{"n_layer": 10, "activation": "relu", "norm_place": "pre", "tie_embeddings": false, "init_std_qkv": 0.0213, "init_std_down": 0.0, "optimizer": "soap_variant", "lr": 0.00457, "lr_mult_qkv": 0.7, "beta1": 0.95, "grad_clip": 1.0, "schedule": "wsd", "final_lr_fraction": 0.1, "seq_len": 256, "dataset": "wikipedia_en"}
Each number is 128 + 24 x the weight over its row's rms, rounded and kept within 0 to 255. Layers, rows and columns count from 0. The size above them is the row's rms in percent of the matrix's.

# layer 2 MLP down (transposed), 1024x256, rms 0.165, rows 592-644, columns 192-255
size [100  98 100  94  90  94  99  97 107  99  94 101 112  86  91 134  96  96  98  94  97  95  93  93 104  89 100  97 102 123 102  84  79 102  99 112  85 107 101 110 104 100 104  91  88  87 111  89  10  84  85  87 105]
[[116 161 120  98 117  51 104 135 130  96 129 125 143 115 119 110  92 145 155 113 139 115 130  98 113 166 110 132 130 127 132 171 122  98 127 108 114 130 152 152 123 166 104 119  90 111 134 117 130 150 126 145 154 144 128 123 103  71 127 118 119 128  91 110]
 [102 122 126 138 126 149 133 167 121 147  91 114 138 132 151 144 160 144 104 147 122 148 127 115  99 151 173 131 107 114  91 147 129 161 172 162 134 122 132 144 107 106 164  83 141 103 188  98 105 112 163 151 146 137 162  84 122 130 123 131 126 118 172 103]
 [125 125 130  81 132  98  62 157 140 114 130 112  56 114 101 112 172 104  97 104 140 170 174 152  96 141 112 145 105 120 101 105 104 111 122 141 139 141 133 157 102  76 160 119 128  94 104 124 119 123 117 126 136 148  99 116 149 159 140  90 117  97 151 123]
 [ 97 123 139  92 130 102 130 157 130 108 164 114 114 120 198 122 105 132  93 130 144 101 104 152 159 131 123 141 142 130 121 153 173 163 171 125 130 128 100 198 141 151 119 140 108 149 133 154 113 106 135  88 137 133 116 150 116 135 128 150 144 163 136 174]
 [148 139 132 157 128 120 118 131 105 117 120 146  94 126 126  99 122 118 130 125  54 107 151 114 103 135 141 181 149 152 113 107 131 151 107 100 138  80 125  90 134 118  93 114  78 133 143 144 108 100  94 151 118 143 127 155 112 160 118 135 115 142 122 164]
 [107 116 157 131 128 119 125 112 109 156 128  88 137  89  89  95  82 108 120 143 136 159 100 106 144 129 108 136 133 107 124 152 111 147 181 117 171 148 153 101 106 114 166 150  79 127 170  90 139 152 103 113 130 122 117 165 136 108 146 122 120 165 119 101]
 [111 133 112 111  90 137 125 128 128 174 119 135 122 144 166 140 110 157 161 161 120 107 168 120 146 128  95  82 137 159 116 148 119 166 135 115 141 160 150 172  96 136 145 112 118 151 155 153 114 164 141 114 139 160 124 106 100 115  81 163 121 134 116 150]
 [114 144 108  56 143 138 120 120 152 123 139 123 171 101 142 136 142 102  69 118 140 154 120 130 151 100  66 123 111 144 143  94 129 153 158 162  96 116  66 130 128 152 107 121 119 137 126 146  67 128 138 120 127  91 129 135 130  73 146 150  98 138 123 122]
 [158  99 103  99 139 124 120 122 157 145  81 124 118 119 131 119 135 109 127 129 123 139 115 128 106 149 138 100 124 102 121 111 121 159 113 114 170 122 120 145 113 107  78 116 138  76 103  85 161 129 152 121 118 125 161 140 108 117 122 135 116 128 126 101]
 [122 163 137 135 135 120 150 140 116 151 128  68 124 130 143  80 146 106 140 150 111  97 106 135 150 120 103 129  98  61 154  99 114 156 137 126  94 125  86 144 139 116 111 115 126 161 163 105 154 138 133 155 106 112 125  94  97 133 100 102 142 144 150 123]
 [131 140 160 115 143 130 108 100 124 148  80 140  84 147  92 131 106  99 105 105 159 127 117 113 103 144 133 152 115 126 114 106  82 125 141 115 125 123 108 159 145 116 134 125 131 129 133 160 131 113 123 126  96 123  84 128  94  90 103  95 111 161 165 121]
 [170 106 110 102 117 120 116 159 147 132 153 127 127 143 161 125 195 103  95  91 142 199 161 131  82  59 143 154 128 134  86 106 139 100 115 143 134 158 130  93  99 110 164 121 106 169  93 142 124 177 126 122 161  79 138 176 132 117 120 100 113 132 152 128]
 [ 62 133 132 119 115  84 120  94 105 150 127 151 161 133 121 111 137 108 112 181 187  83 145 124 158 166 100 114 157 119 124 135 154 162 124 132  80 135 143 142 165 116 127  94 119 168 167 122 141 131 133  90 127 135 139 112 101 116 115 126 140 134 165 108]
 [ 58  89 117 107 124 137 105 164  81 116 148 132 103 145 125 137 153 152 106 137 125 129  81  88  99 133 155  56 133 152 113 140 138 102 102 126 115  92 112 158 153 128 161 145 134 115 115 120 110  94 121 121 142  88 112 171 128 126 161  97 113 122  95 126]
 [118 110  79 145 122 140 139 111 116 135 112 114 145 131 152  98 139 105 110 117 116 133 129 132 161  86 102 158 157 118 111 141 148 122 138 146 106 109 150 103 133 162 126 125 175  96 154  94 115 136 106 104 113 158 127 139 135 137 118 136 135 113 117  94]
 [147 139 139 134 149 155  88 143 124 128 131 126 128 142 103 130 124 191 138 167 142 140 198 153 143 109 131 160 117 150 171 163 126 136 110 145 131 141 114 128 136 163 151 128 136 143 108 137 122  72  97 124  90 111 130 143 117  93  88 102 132 134 133 160]
 [126 103 111 102  55 147 163 116 118 116 117 111 138 167 110 137 147  99 113 126 143  65 107 149 117 108 138 125 155 111 127  96 126 178 134 122 168 126 127 139 171 112 167 138 132 143 170 114 127 149 107 131 136 113 101 118 139 161 114 122 143 131 136 118]
 [112 133 158 134 148 164 188 107 171 202 118 119 169 132 102 125 149 178  99 134 139 130 146 158 124 111 159 145 133 132 166 136 110 152 136 107 166 142 146 131 123 149 102 147 138 118 168 172 135 131 129 124 146 110 151 131 128 117 136 108 128 142 131 163]
 [101 137 142  98 100 140  91 160 114 112 130 108 103  98 102 127 131  89 106 128 126 126 103 132  88 139 128 161 108 106 116 140 114 129 101 154 109 120 141 136 152 101 140 143  98 144 101 109 116 108 115 140 132 104 146 100 154 108 150 109 115 103 140 171]
 [114 151 146 120  94  86  85 127 137 146 137 107 128 125 140 150 146 111 165 161 136 149 168 128 140 124 128 150 142  98 118 117 134 133 152  96 128 110 208 134 153 119 145 153 171 149 112 166 128 126 114  97  97 134 128 136 118 153 124 135 132 115 126 143]
 [147  82 137 112 170  95 119 141  81  77 121 146 130 113 124  79 160 145 129 141 136 150 136 161 117 104 131  93 123 138 148 162  93 144  85 123 136 118 133 141 114 130  96  96 134 130 117 117 123 168 127 168 134  91 120 107 137 152 150 152 132 133 111 115]
 [ 81 134 142 155  90 157 112 167 117 170 104 121 137 117 139 149  75 129 141 142 136 127 114  82  89  91 135  83 146  97 113 138 106 151 129 114 124 159 109  98 101 129 126 130  95 155 113 140 153 145 121 143 136 119 124 153 126 131 120 154  92 124  96 149]
 [130 129  99 140 154 114  86 102  93 120  79 141 125 160 126  59  86 123  90 149 157 185 165 136 106 114 186 156 105 127 150 145 114 151 118 131 140 160 122 159 114 117 160 140 136 117 124 165 169 105 123 121 158 132 115  89 109 152 107 154 114  95 133 125]
 [148 114 115 135 125 127  75 130 119 156 145 112 119 156 135 113 105 147 109 112  92 123 110 136 103 118 160 144 131 101 128 154 115 118 119 129 159 118 132 134 136 123  91 142 172 124 118 112  98 147 121 105 119 163  91 109 150 173 151 114 138 113 101 159]
 [132 124 151 138 185 134 128 130 130  95 137 117 153  96  79 118 151 119 134 126 136 134  97 139 103  84 145 125 108 117 129  89 151 140 151 131 132 156 143 112 133 116 138 154 113 113 127 119 152 174 161 149 189 109 134 153 143 111 111 179 123 144 126 116]
 [120 142 171 132 104 125  94 132 142 107 149  90 126 156 139 123 130 182 120 132 124 172 137 101 154 127 137 141 135  80 103 118 118  79 111  92 103 134 159 120 169 116 139  89 131 158 143 129 128 116 124 143 135 136 179 114 130 116 126 113  90 132 147  86]
 [131 145 134 152 123 130 169 105 156 133 140 153  98 118 112 110  97 150 137 107 143 154 167 147 124 136 128 102 158 101 125 123 127 152 170 143 150 104 123 149 127 123 174 129 162 109  88 131 130 135 145 135  75  96 164 110 176 114 159  74 125  91 144 135]
 [167 133 121 156 149 127 102 109 112 117 127 126 154 115 108 109 102 138 134 111 103 126 121 109  97 141 117 118 139 110 120 146 134 130 113 113 171 118 156 105 128 115 111 121 107  68  98 116 117 128 153  74 122 132 174 130 137  98 153  86 122 152 133 122]
 [138  90 104  99 133 154 116  96 144  99 122 102 149 128 131 116 135 126 117 117 171 122  91 173 127  97 121  89 137 181 140 131 126 101  88 163 149 155 138 140 162 173 145  86 117 131 123 109 140 131 107 157  94 122 134 133 122 146  96 150 115 107 120 129]
 [ 96 139  88 135 115 109 145 128 165 127 148 110 127 138  71 160 146 158 137 136 147 121 132 131 141 134  87 188 113  93 120 158 125 113 133 160 123  88 154 152 161 118  84  95 157 127 121 139 106 121 132 168 112 136 116 116 117  86 134 146 116 125 174 138]
 [125 136  93 174 133 102 100  92 113 123 127 167 137 103 107 139 102 138 133 111 133 151 163 145 150 103 141 135 112 128 173 122 110 105 147 165 123 124 170 148 140 114 105 125 121 172 113 111 126  96 138 139 150 102 115  81 112 153 148  91 134 104 130 185]
 [155 151 128 111 128 131 131 115 160 115 107 154 105 150 153 112 106 127 149 146 158 157 123 126 112 134 152 142 134  90 106 121 142 115 160  66  69  90 144 130 116 173 127 101  88 117 134 125  97 105 157  87 162 111 104  75  80 126 112 128 114  86 149  75]
 [134 119 153 140 127 114 161 141  74 113 129 122 156 150  96 145 158 117 129 116 187 111 175 122 126 129 108 104 123 159  90 133  98 123 135 161 128 105 161 148 128 137 132  93 143 133 152  99 154 138 112 164 144 108 150 108 139 134 144  77 114 144 117 126]
 [152 146  96 152 128 110  94 125 121  81  95 116 123 123 165 189 148 190 116 159 116 149 144 142 136 143 112 140 134 140 159 151 146 140 121 142 119 152 171 154 123  99 103 140 112 118 150 138 117 114 123 153 165 152 177  84  98 115 115 120 131 107 168 142]
 [161 113  91 127 141 150 105 125 128 105 124 149 147  78 157  95 126 118  96 112  67  88  99 153 154 152 144 126 114 142 152 121 116 121 137 126 126 114 137 119 123 108 143 122 133 130 143 133 117 112 136 166 114 120 101 129 125 136 123 162 135 160 138 158]
 [127 150 104 130 115 117 124 107 139 129 142 132 119 129 149 123 103 164 142 152 118 123 106  99 144 134 134  97  95 144 102 163 114 139 131 140 137 108 151 137 144 176 170  80 111 131 120 135 186 175 154 128 130 106 121  88 129  94 141 126 137 126 102 147]
 [125 115 133 116  98 124 142 152 138 121 148 112 133  97 136 122 141 141 153 115 193 141 139 112 131 125 136 109  91 153 151  78 166 131 159 109 139 132 174 161 131 118 127  79 149 133 147 133 111 104 101 110 126 131 111 122 138  94 193 123  77 168 114 108]
 [138 120  97 125 141 127 110 169 133 143  80 153 111 158 129 168 103 103 139 145 121 146 110  86  71 127 116 160 102 130  80 174 124 109 141 192 136 131 132  98 128 167 109 150 114 155 175 128 130 144 109 157 153 148 126 127 118 110 150 137 145 126 117 143]
 [134 131 144 176  91 109 130 127 101 127 120 102 122 126 142 106 101 100  91 147 131  99 115 120 104 166 127 101 108 118 137 180  80 127 150 150 132 184 157 156 116 149 114 102 126 144 121 145 110 119 135 138 127 131 162 142 173  98 107 143 132 133 124 150]
 [126 120 146 132 162  88 118 120 171 122 140 128 120 155 118 115 137  64 143 174 105 113 155 114 141 159 109 109 143 123 101 109 127 113 125 115  82 114 142  91 118 148 123 152 112 113 112 115 131  69 150 139 102  80 125 118 120 119 211  93 133 143 124 103]
 [146 134 103 130 108 162 127 141 117 165 108 131 157 184 121  80  91 100 127 143 135  96 138 115 105  76 149 134 125 132 134 120 116 159 133 132 110  79 121 149 104 150 104  82 132 153 114 166 127 122  99 145 173 156 100 134 109  79  93 111 147 144 115 100]
 [119  76 108 115 123 103 124 121 118 118 160 135 129 107 109 133 118  88 137 156 130 131 167 162 109 112 165 139 117  85 136 105 190 161 159 118 146 112 100  74 126  90 166 136 169 125 101 143  99  93 132 159 138  69 139 125 106 134 125 119 106 139 146 157]
 [ 78 123  91 113 114 156 146 134 148 153 178 175 124 110 124 143 111 132 150 119 177 139 125 142 174 117 134 136 130 147 159 129 118 114 113 134 146 133 158 133 139 187 118 117 126  69 126 120 119 131 133 161 135 141 148 161 130 107 150 141  99 134 151 142]
 [128 123 128 143  91 116 139 131 142  46 112 138 142 155  94 178 134 129 164 146 117 136 106 109 113 145 117 163 130 147 133 109  88 136 106  98 123 160 152 165 149 134 133 149 106 120 113 108 105 122 124 183 141  97  98 133 140  96 139 167 150 114  86 114]
 [122  91 148 131  59 129 145 106 132 125 132  93 180 144 118 129 121  94 135 147 111 112 122 150 126 102 133 156 144 124 135 146 104 151 116  84 134 136 135 179 135 141 149 102 116 129 102 181 114 156 128 126 104 130 103 121 133 126 106 172 153 131 166 143]
 [142 132 149 131 160 119 141 115 172 123 157 153 182 132 129  78 119 135 159 148 101 108 130 149 130 121 148 149 201 112 109 141 108 137 145 152 120 124 131 131  85 133 149 170 109 144 124 113 128 124 155 136 137 174 130 128 104  89 145  94 122 150 119 132]
 [143 140  92 128 150 111 130 125 137 112 107 149 119 139 131 131 126 117 129 147 159 126 142 125 110 178 130 143 123 129 187  78 140 110 140 172 143 109 145 125 112  79  82 125 156  94 175 139 165 112 121 118 104  73 128 138 145 147 130 101 106 101 139 119]
 [156 152 101 116  98 158 111 142 140 100 166  93 124 117 176 132 130 108 171 136 106 116 146 136  52 136 109 151 129 101 134 134 135  91 112 107 166 115 115 111 158  78 135 147 162 165 101 150 145 125 128 150 163 132 120 144 161 143  92 139 124 167 129 130]
 [138 133  95 119 115 112 170  96 148 113  63 103 140  90 123 115 182 112  77 129 143 129 123 148 182 106 139 127  55 125 152 129 135 102 142 114 163 165 118 139  90 177 137 110 126 153  95 121 111 143 126 124 158 120 136 170 106 159 139 123 132 192 135 139]
 [112 161 112 116 146 145 139 117 141 124 116 139 165 130 164 120 128 119 116 130 158 122 126 120 138 139 128 151 116  79 115 133 134 137 114 135 128  56 161 114 108 175 104  95 127 137 154 131 131 117 100 112  97 162 155 123  96 161 103 112  74 126  59 117]
 [ 91 111 125 144 147 113 115 128 111 119 135 142 123 103 147 110  96 105 126 164 110 150 121 177 143 106 136 110 115 108 163 104 117 119 130 140 130 118 134 133 115 107 110 123 144  74 131 133  97 103 129 164 125 124 147 128  94 100 111 156 150 144 108 101]
 [133 177 110 108 143  82 120  76 146 152 106 125 146 103 133 132  82 169 138 125 113 113 139 100  68 161 184 102 124 122 134 118 147 115 120 116 153 124 145 106 147 162 120 138 137 142 126 130 144 131  83  86 117 182 136 132 102  90 124  99  84 144 108 143]
 [136 111  87 153 142 119 150 133 177 152 150 127 152 137 121 154 141 119 118 116 131 110 128  93 152  94 137 144 110 116 138 146 107 157 150 147 111 131 110 177 139 125 138 166  87  78 105 124 169 135 140 145 101 108  86 103  95 124  76 106  99 124  93 114]]
# layer 2 MLP up, 1024x256, rms 0.171, rows 593-644, columns 192-255
size [119  89 115  88 103 103 102 107  92  95  90  98 108  99 135 103 118 112  96  94  85 101 108 107 105  85  99 100 130  99  72  49  85 114 114 102  99 100  89 110  76 112 121 113  80  98  99  10  72  87 105  93]
[[126 148 147 123  93 128 120 115 154 113  87 103 141 126 137 147 192 101 134  76 145 104 111 180 145 119 122 131 102 127 140 125 147 171 113 130 131 181 158 171  94 175 114 119 103 176 147 140 143 133 119 132 125 146 142 131 155 158 146 166 116 156  77 161]
 [155 166 159 117 130 132 133 107 115 116  86 119 116  94 149 148 174  97  98 133  94 103 137 166 100 137 118 123 112 144 144 120 130 154 162 132 144  92 159 117 139 144 166 106 109 137  95 137 131 125 134 154 143 133 172 126 119 143 164 170 141 103 118 129]
 [146 170 121 139 129 139 149 169 193 108 120 130 119 108 116 127 131 131 148  91 160  81  99 117 182 146 140 108  58 133 117 120 100 118 165 149 139 136 123 154 126 112 147 135 124 143 116 117 143  75 138 137 163 141  91 131 101 144 140 126 100 135 156 115]
 [103  91 171 105 154 150 130 113  98 134 122 125 164 132 141 130 101 127 126 118 100 132 110 142 133 129 180 117 134 118 122 152 152 164 123 133 124 102 142 160 137 119  74 132 163 104 143 147 129 149 164 122 157 119 112 149 135 123 126  99 122 117 138 151]
 [153 143 116 114 105 143 116 142 131 113 104 143 152 143 122 144 102 120 133 117 174 141  96 139 137 128  86 125 119  82 137  99  95 129 136 126 127 147 156 188 129 117 126 120 152 130 160 115 136 123 104 115 110  97 136 132  95  99 136 122 188 107 150  80]
 [116 126 102 121 115 123  96 125  78 155 139  98 151 154 129 156 148 151 121 139 117 142 158 196 146 105 130 137 139 157 133 104 128 131 148 125 142 131 164 139 134  91 122 122 108 130 116 171 146 134 106 144 119 140 129 168 158 125 169 137 137 120 121 137]
 [125 115  84 128 101 140 122  70 173 141 150 114 117 116 102 154 183 137 129 128 147  91 140 142 141 108  84 163  77 138 148 110 150 156 172 140 126 134 118 140 124 195  93 110  96 147 139 134 109 128 106 122  79 138 130 128  99 134 153 131 124 108 145 128]
 [109 159 128  81 128 127  96 101 113  96 116  92 140 131 143 143 136 140 159 118 115 152 164 116 131 141 105 149 130 105 135 131 151 135 148 125 189 107  99 162 137 126 123 147 156 127 112  77 160 159 130 105 129 127 179 128 167 128 140 126  88 166 160 111]
 [140 152 105  89 151 126 116  95 119 167 136 129 147 142 148 111 175 123 149 144 140 140 152 176 117 101 122 127 156  71 122 104  83 141 162 129  82 150 120 116 127 147 104 139 150 132 105 146 137 128 125 126 100 117 139 126 132 124 153 143 170 165 122  95]
 [104 182 118 180 129 131 136 147 147 145 138  89 122 111 145 105 182 145 146 128 154 104 113 140 128 122 145 104 119 102 143 129 113 119 132 129 142 106 136 124 138 172 132 153 134 131 151 119 135 110 124 149  86  96 155 162 102 112 115 107 111  86 109 122]
 [117 156 136 121 144 195 127 125 152 136 161 130 128 121 150 127 120 114 125 121 138 165  96 159  85 116 124 141 109 174 135 103 136 120 169 167 171 132 150 188  96 163 148 163 120 118 125 119 134 122 118 112 106 131 129 161  98 108 132 140 149 135 149 106]
 [140 157 115 131 142 120  93 153 135 124  98 109 136 133 111 130 131 153  96  91 104 121 137 149 128 129 134 168 119 147 114  88 137 102 150 125 140 135 107 118 105 131 142 128 132  86 133 121  86  76 162 157 126  97 111 115 107 143 131 124 125 114  81 161]
 [105  89 112 110 118  72 155 143 107 177 145 138 103 123 145 117 126  81 136 134 147 133 141 100  63 149 134 100 114 129 150 118 166 130 115 132 134 139 164 131 150 150 171 147 135 118  70 115 117 128 101  77 128  82 111 129 152 118 127 120  98 110 106 135]
 [153 119 141 128 156 102 175 116 103 112 168  99 139 123 139 105 115 117 120 126 152 116 126  81 158  77 112 142 127 114 114 149 150  92 155 130  95 151 158 116 139 147 145 129 162 178 173 101  98 178  99 149  84 116 114 120 157 153 163  97 131 147 136 116]
 [115 145 121  92  82 158 106 127 127 131 114 151 104 113 146  85 133 144 134 144 176 148 120 125 130 108  89 120 105 126 113 118 150 141 107 162 127 104 130 148 115  68 144 127 149 132 116 130  97 100 118 115  83 126 124 172 147 112 112  53 110  77 145 115]
 [ 89 115 183 102 115 139 151  87 127 137 117 144 123 138 121 151 167 158 155 132 153 158 109 128  97 123 106 160 119  92 158 109 125 150 134 143 117 133 146 123 160 140 123 129 164 154 142  71 135  69  85 137 156 111 142 146 116 103 114 119 131 110 176 118]
 [117 113 110 135 156 113 122 130 112 134 144 113  92 144 144 139 139 149  95 112 100  95 130  89 111  85 126 131 125 108 128 143 108 122 125 100 138 114 116 128 106 131  90  98 126 151 132 181 139 108 113 142 144 101 165 132 132 118  75 142 136  90 149 158]
 [118 155 146 109 113 131 111 117 130 131 114  95 132 178 136 156 132 106  87 141  98 100 132 127 132 144 115 160 117 132 106 110  83 135 142 172 114 126 121 158  80 115  90 103 115 150 121 129 166 130 192 146 148 129 151 141 141 117 133 127 135 125 149 130]
 [102 132 132 135 142 160 145 155 112 105 143 118 191 178 120 155 112 114 124 121 141 132 100 136 113 156 120 141 111  99 130 140 165  97  99 146 103 155 109 169 125 112 112 156 122 129 179  94 110  79 103 117 124 124 160  99 120  95 116 136 132 130 132 130]
 [125 117 115 151 129 129 139 116  60  84 147 160 124 127 140 129 140 159 152 107 110 126 121 107 149  90 145 138 118  90 138 144 118 159  90 150 156 186 136 146 116 109 106 108 135 110 148 112 155 109 171 154 140 119 128 116  71 166 119  92 164 138 137 135]
 [143 116  50 144 178  95 153 130  97 122 158  88  95 127 146 125 160 142 127 142 118 148 149 153 108  92  85 136  94 102 141 122 142 131 155 144 131 172 125 136 114 126 140 125 123 120  93 137 114 161  94 143 118 119 124  88 135 116 120 110 140 165 123 146]
 [150  94 116 129 119 127 150 102 123 153 150 147  88  74  99 120 147 196 129 115 142 153 148 143 101 114 195 149  76 116 138 156  87  94 152 128 130 101 127 114 137 128 124 128 131 158 137 163 152 127  96 128 112 108 132  62 133 160 125 104 153  54 134 142]
 [144 132 184 102 130 115 144 116 144 165  94 163 157 103 117 101 110 157 164 145 152 110 127 165 133 144 132  85 117 130 142 117 108 122  97 162 107 118 122 138 141  91 135 151 100 138 148 140 146 128 159 128 103  97 145 149 159 116 157  83 151 112 114 149]
 [100 136 133 134 136 136 154 107 118 134 152 136 145 130 163 153 135 136 139 161 132  97 140  99 159 112  47 160 112 105 133 136 128 106 157 134 115 139 135 130 160 144 116 140 144 144 144 135  97 105 120  87 101  88 118  65 162 123  86 179 155 125 118 127]
 [107 108 196 156 101 139 107 102  78 149 154  91 140 122 137 128 172 135  96 132 128 110 135  91 112 119  99 108 120 128 131 124 140 120 131 124 173 115 112 129 159 140 135  84 130 155 160 121 141 113 162 141 141  93 164 109 138  90 115 120 121 161 111  87]
 [143 139 154 172 161 143 170  68 138 115 153 130  80 149 165 142 142 105 143 138 124 158 105 153 115 146 148 176 170 163 149 112 151 141 142 134 117 147 120 124 119 150 138 133 154 132 147 103 119 130 138 144 129 124 130  98 147 149 140  76 129 153 138 113]
 [102 118 124 159 173 154 105 135 133 142 124 142 129 149 117 131 111 135 131 124 114 142 122  92 132 137 108 119 133 114 114 127  89  70 166 124 134 131 108 108  99 108 119  76 124 132 126 122 151  97 129 130 163 136 115 139 130 198  95  92 129 165 122 136]
 [105 108 166 112 114 124 122  91 148 101 138 141 145  94 144 111 118 117  85 110 151 151 178 117 159 105  89 122 122 139 121 137 119 142  76 129 160 164 161 128 123 115 127 125 149 101 133 131 154 117 113 155 112  88  85  77 106 157  90 116 122 127 124 137]
 [136 131 174 171 137 172 104 153 161 130 110 129 132  89 142 109 124 149  84 115 112 142 100 134 179  97 121 143 131 137 121  84 160  97 116 166 117 155 109 132 126 112 196  85 115 114 105 117 117 122  55 147 143 115 118 144 135 170 169 143  96  81 156 114]
 [104 134  81  93 128  82 127 103 136 140 159 135 108 129 143 114 125 101 132 107 121 155  97 104 134 161 100 145 136 102 133 127 154  99 149 126 127 111 153 129 143  83 143 143 134 132 124 136 108 154 110  41  69 167  88 138 101 106 166  86  84  91 135  91]
 [154 132 149 122 139 140 126 168 118 133  97 112  97 131 140 141 165 118 120 186 130 125 146 124 136 142 108 105 122 108 138 148 121 121 136 118 112 133 106 122 101 142  82 136 146  98 141 132 116 140 138 127  93 130 140 100 110 140 140 102 124 128 130 132]
 [161  97 126 130  97 164 150 121 179 140 137 108  97 135 162 121 144 121 104 133 133 144 119 152 134  78 134 119  87 112 118 125 181 141 153 143 165  95 117 140 128 101 125 112 148  96 106 144 101 141 137 105 129 105 138 117 108  87 137 175 104 132 135 171]
 [125 141  97 148 131 156  93 150 171 144 132 133 114 150 102 149 127 102 112 147 113 116 146 150 102 115  98 119 129 143  87 110 133 164 134 127  84  96 133 172 100 122  85 147 156 132 131 140 135 171 110 159 137 150 137  92 130 133 142 116  82 143 116 123]
 [180 113 121 126 155 130 103 132  90  96 105 135 137 144 134 147  94 159 139 116 153 144 126  81 132  95 161 161 101 117 123 150  98 123 146 131 119 137 145 109 133  83 168 147  87 132 109 105 110 192 159 110 111 114 166 107 133 127 137 100 126 169 156 139]
 [133 116 112 135 100 129 157  91 132 129 143 137 175 140 169 171  83 108 131 148 142 133 128 110 137 158  99 136  95 110 121 129 139 116 158 126 141 139 110 157 118 114 119 135 112 132 117 123 135 142 152  88 135  91  77 102 131 165 155  61  99 148 151 150]
 [125  78 146 106 158 127 138  98 132 103 167 134 130 126 135 111  98 140 184 126 138 144 158  91 106 112 112 178 133 150 118 144  80 143 122 102 116 139 181 110 104 140 150 104 191 111 117 154 117  88  96 104 151 126 116 122 130 108  96  94  95 114 121 168]
 [163 185 162 109 136  99 131 121 116 135 163 137 167 149 113 132  64  94 155 110 106  97 154 125  41 100 117 118 136 163 125 128 150 146 135 144 127 150 131 154 153  98 130 120 146 138 118 142 148 106  91  95  77 122 128 135 104 125 109 119 152  68 150 130]
 [104 188 129 117 105 116 124 139 150 169 152  97 163 138 148 119 137 124 137 139 136 124 108 108 110 107 114 154 183  89  92  84 166 109 150 140 108 122 132 179 125 147  97 132 127  99 132 101 124 144 143 117 129 116 137 141 119  99 153 115  83 102 112 122]
 [ 98 137 163 142 124 159  67 133 120  94  99  92 158 131 164 118 101 124 151  91 146 136 115 138 139 133 114 136 131 122 124 144 101 146 140 132 149 155  99 188 119 138 183 150 147 104 162  99 112 112 168 122 125 116  92 148 181 145 111 173 136 112 140 161]
 [173 114 159 164 110 104 152 128 132 107  70 147 130 134 112  66 111 148 130 125 120 106  85 131 131 142 104 154 121  81 150 120 112 134 116  98 103 124 130 166 116 183 117 129 175 119 109 137 127  85  86 128 122 136  91 141 145 123  92  96 137 165 130 103]
 [ 95  87 110 146 126 150  87 143 146 119 125 137 124 118 141 130 144 132 114 138 148 146 102 105 116 152 135 141 172 105 141 130 126 106 140  93 155 116 107 176 107 152 124 141  88  94 152  91 117 176 112  67 135 120  96 134 145 164 130 122 106 124 115 117]
 [159 136 142 149 137 134 175 180 117 125 110 134 138 122 119 124 133 137 119 128 150 156 116  88 110 139 117 137 112 160 146 133 131  95 144 113 172 148 127 127 103 133 132 103 105 163 172 129 143 161 108 132 169 145 135 136 100 117  79 165 146 124  80 144]
 [117 126 166 141 138 121 133  87  76 135 117 100 146 133 119  91 116 147 113 118 107  73 113 127 111  65 118 137  77 131 144 154 103 105 125 141 106 143 107  64 134 148 114  98 107 126 140  92 136 133 148 112 110 125 167 101 139 108 109 110 118 170  84 165]
 [105 104 134 167 156 131  99 138  99 179 145 122 111 121 127  98 126 109 148 135 140  95 143 109 144 120 146 128 156  74 136 111 145 100 107 139 133 139 124 138 115 127 172  98 153 107 149 137 118  83 158 156 136 163 157 125 102 109 148  88  98 146 120 118]
 [128 131 143 120 166 149 111  81 158 119 136 135 150 157 170 148 143 166 110 140 110 107 122 121  92 113 143  91 118 163 144 157  88 139 142 116 147  90 108 110 131 126 134 170 111 117 161 115 136 144  80 114 120 132 151 135 127 184 108 133 118 109 127 126]
 [128 144 101 114  97 122 153 144 136 128 116 106 178 119 148 154 139 100 101 122 140 165 116 119 117 161 162 138 139 137 164 143 112 117 128 167 119 157 120  96 146  94 138  98 113 133 165 173 170 108 114 138 117 140  93 156 121 104 117 147 160 111 136 141]
 [119  99 131 149 134 128 141  88 102 132 149 117 145 124 124 145 194 124 102 145 146 155 153 128 102 130 128 174 147 149 119 134  96  90 104  89 142 127 131 111 147  91 102 129  89 142 118 192 102 121 114 138 177 117 121 146 156 117  81 140 124 126 136  96]
 [125 105 144 106 134 141 131 128 124 141 115 130 122 143 107 179 116 166 143  83 149 173  79 108  78 133 119 132 126 105 100 159 134 140 117  74 147  88 164 128 136  91 149 119 103 106 145 139 123 139 163 175 124 130 130 138 146  72 119 173 121 149 111  79]
 [136 137 142 122 126 145 106  83 133 124 129 107 126 127 127 189 142 139  90 103 120 119 126 115 122 142 110 157 123 139 113  82 125 103 184  94 131 125 145 146 118 124 105 118  94 133 141 158 103  91 113 100 127 113 105 134 121 113 120 111  94 103 109 137]
 [112 147 148 140 134 161 119  94 126 133 132 152 115 100 118 113 113 109 118 137 123 158 119 134  73  84 141 126 151 105 143 112  94 105 127  99 108 133 104 111 201 144  95 141 135 126 166 172 120 122 126 143 127 130 100 148 126 122  92 165 137 115 123 115]
 [ 91 127 134  97  92 135 158 118 147 134 101 137 117  85 113 131 136 185 127 153 117 112  98 104 112 104 151 105 108 146 122 110 132 103  95  90 141 114 152 142 121 179 108 121 132 133 110 150 118 150 113 131 112 150  69 140 141  90 121 141 134 118 161 114]
 [137 120 120 172 132 138 157 133 132 134 144 119  95 133 132 153 160 113 119 157 124 111 148  98 166 151 134 165  99 121 104 131 112 144 170 132 155 103 113 131 128  98 136 168 121 154 115 111 179 116 122 114 101 144 117 110 149 161 105 161 132 143  89 118]]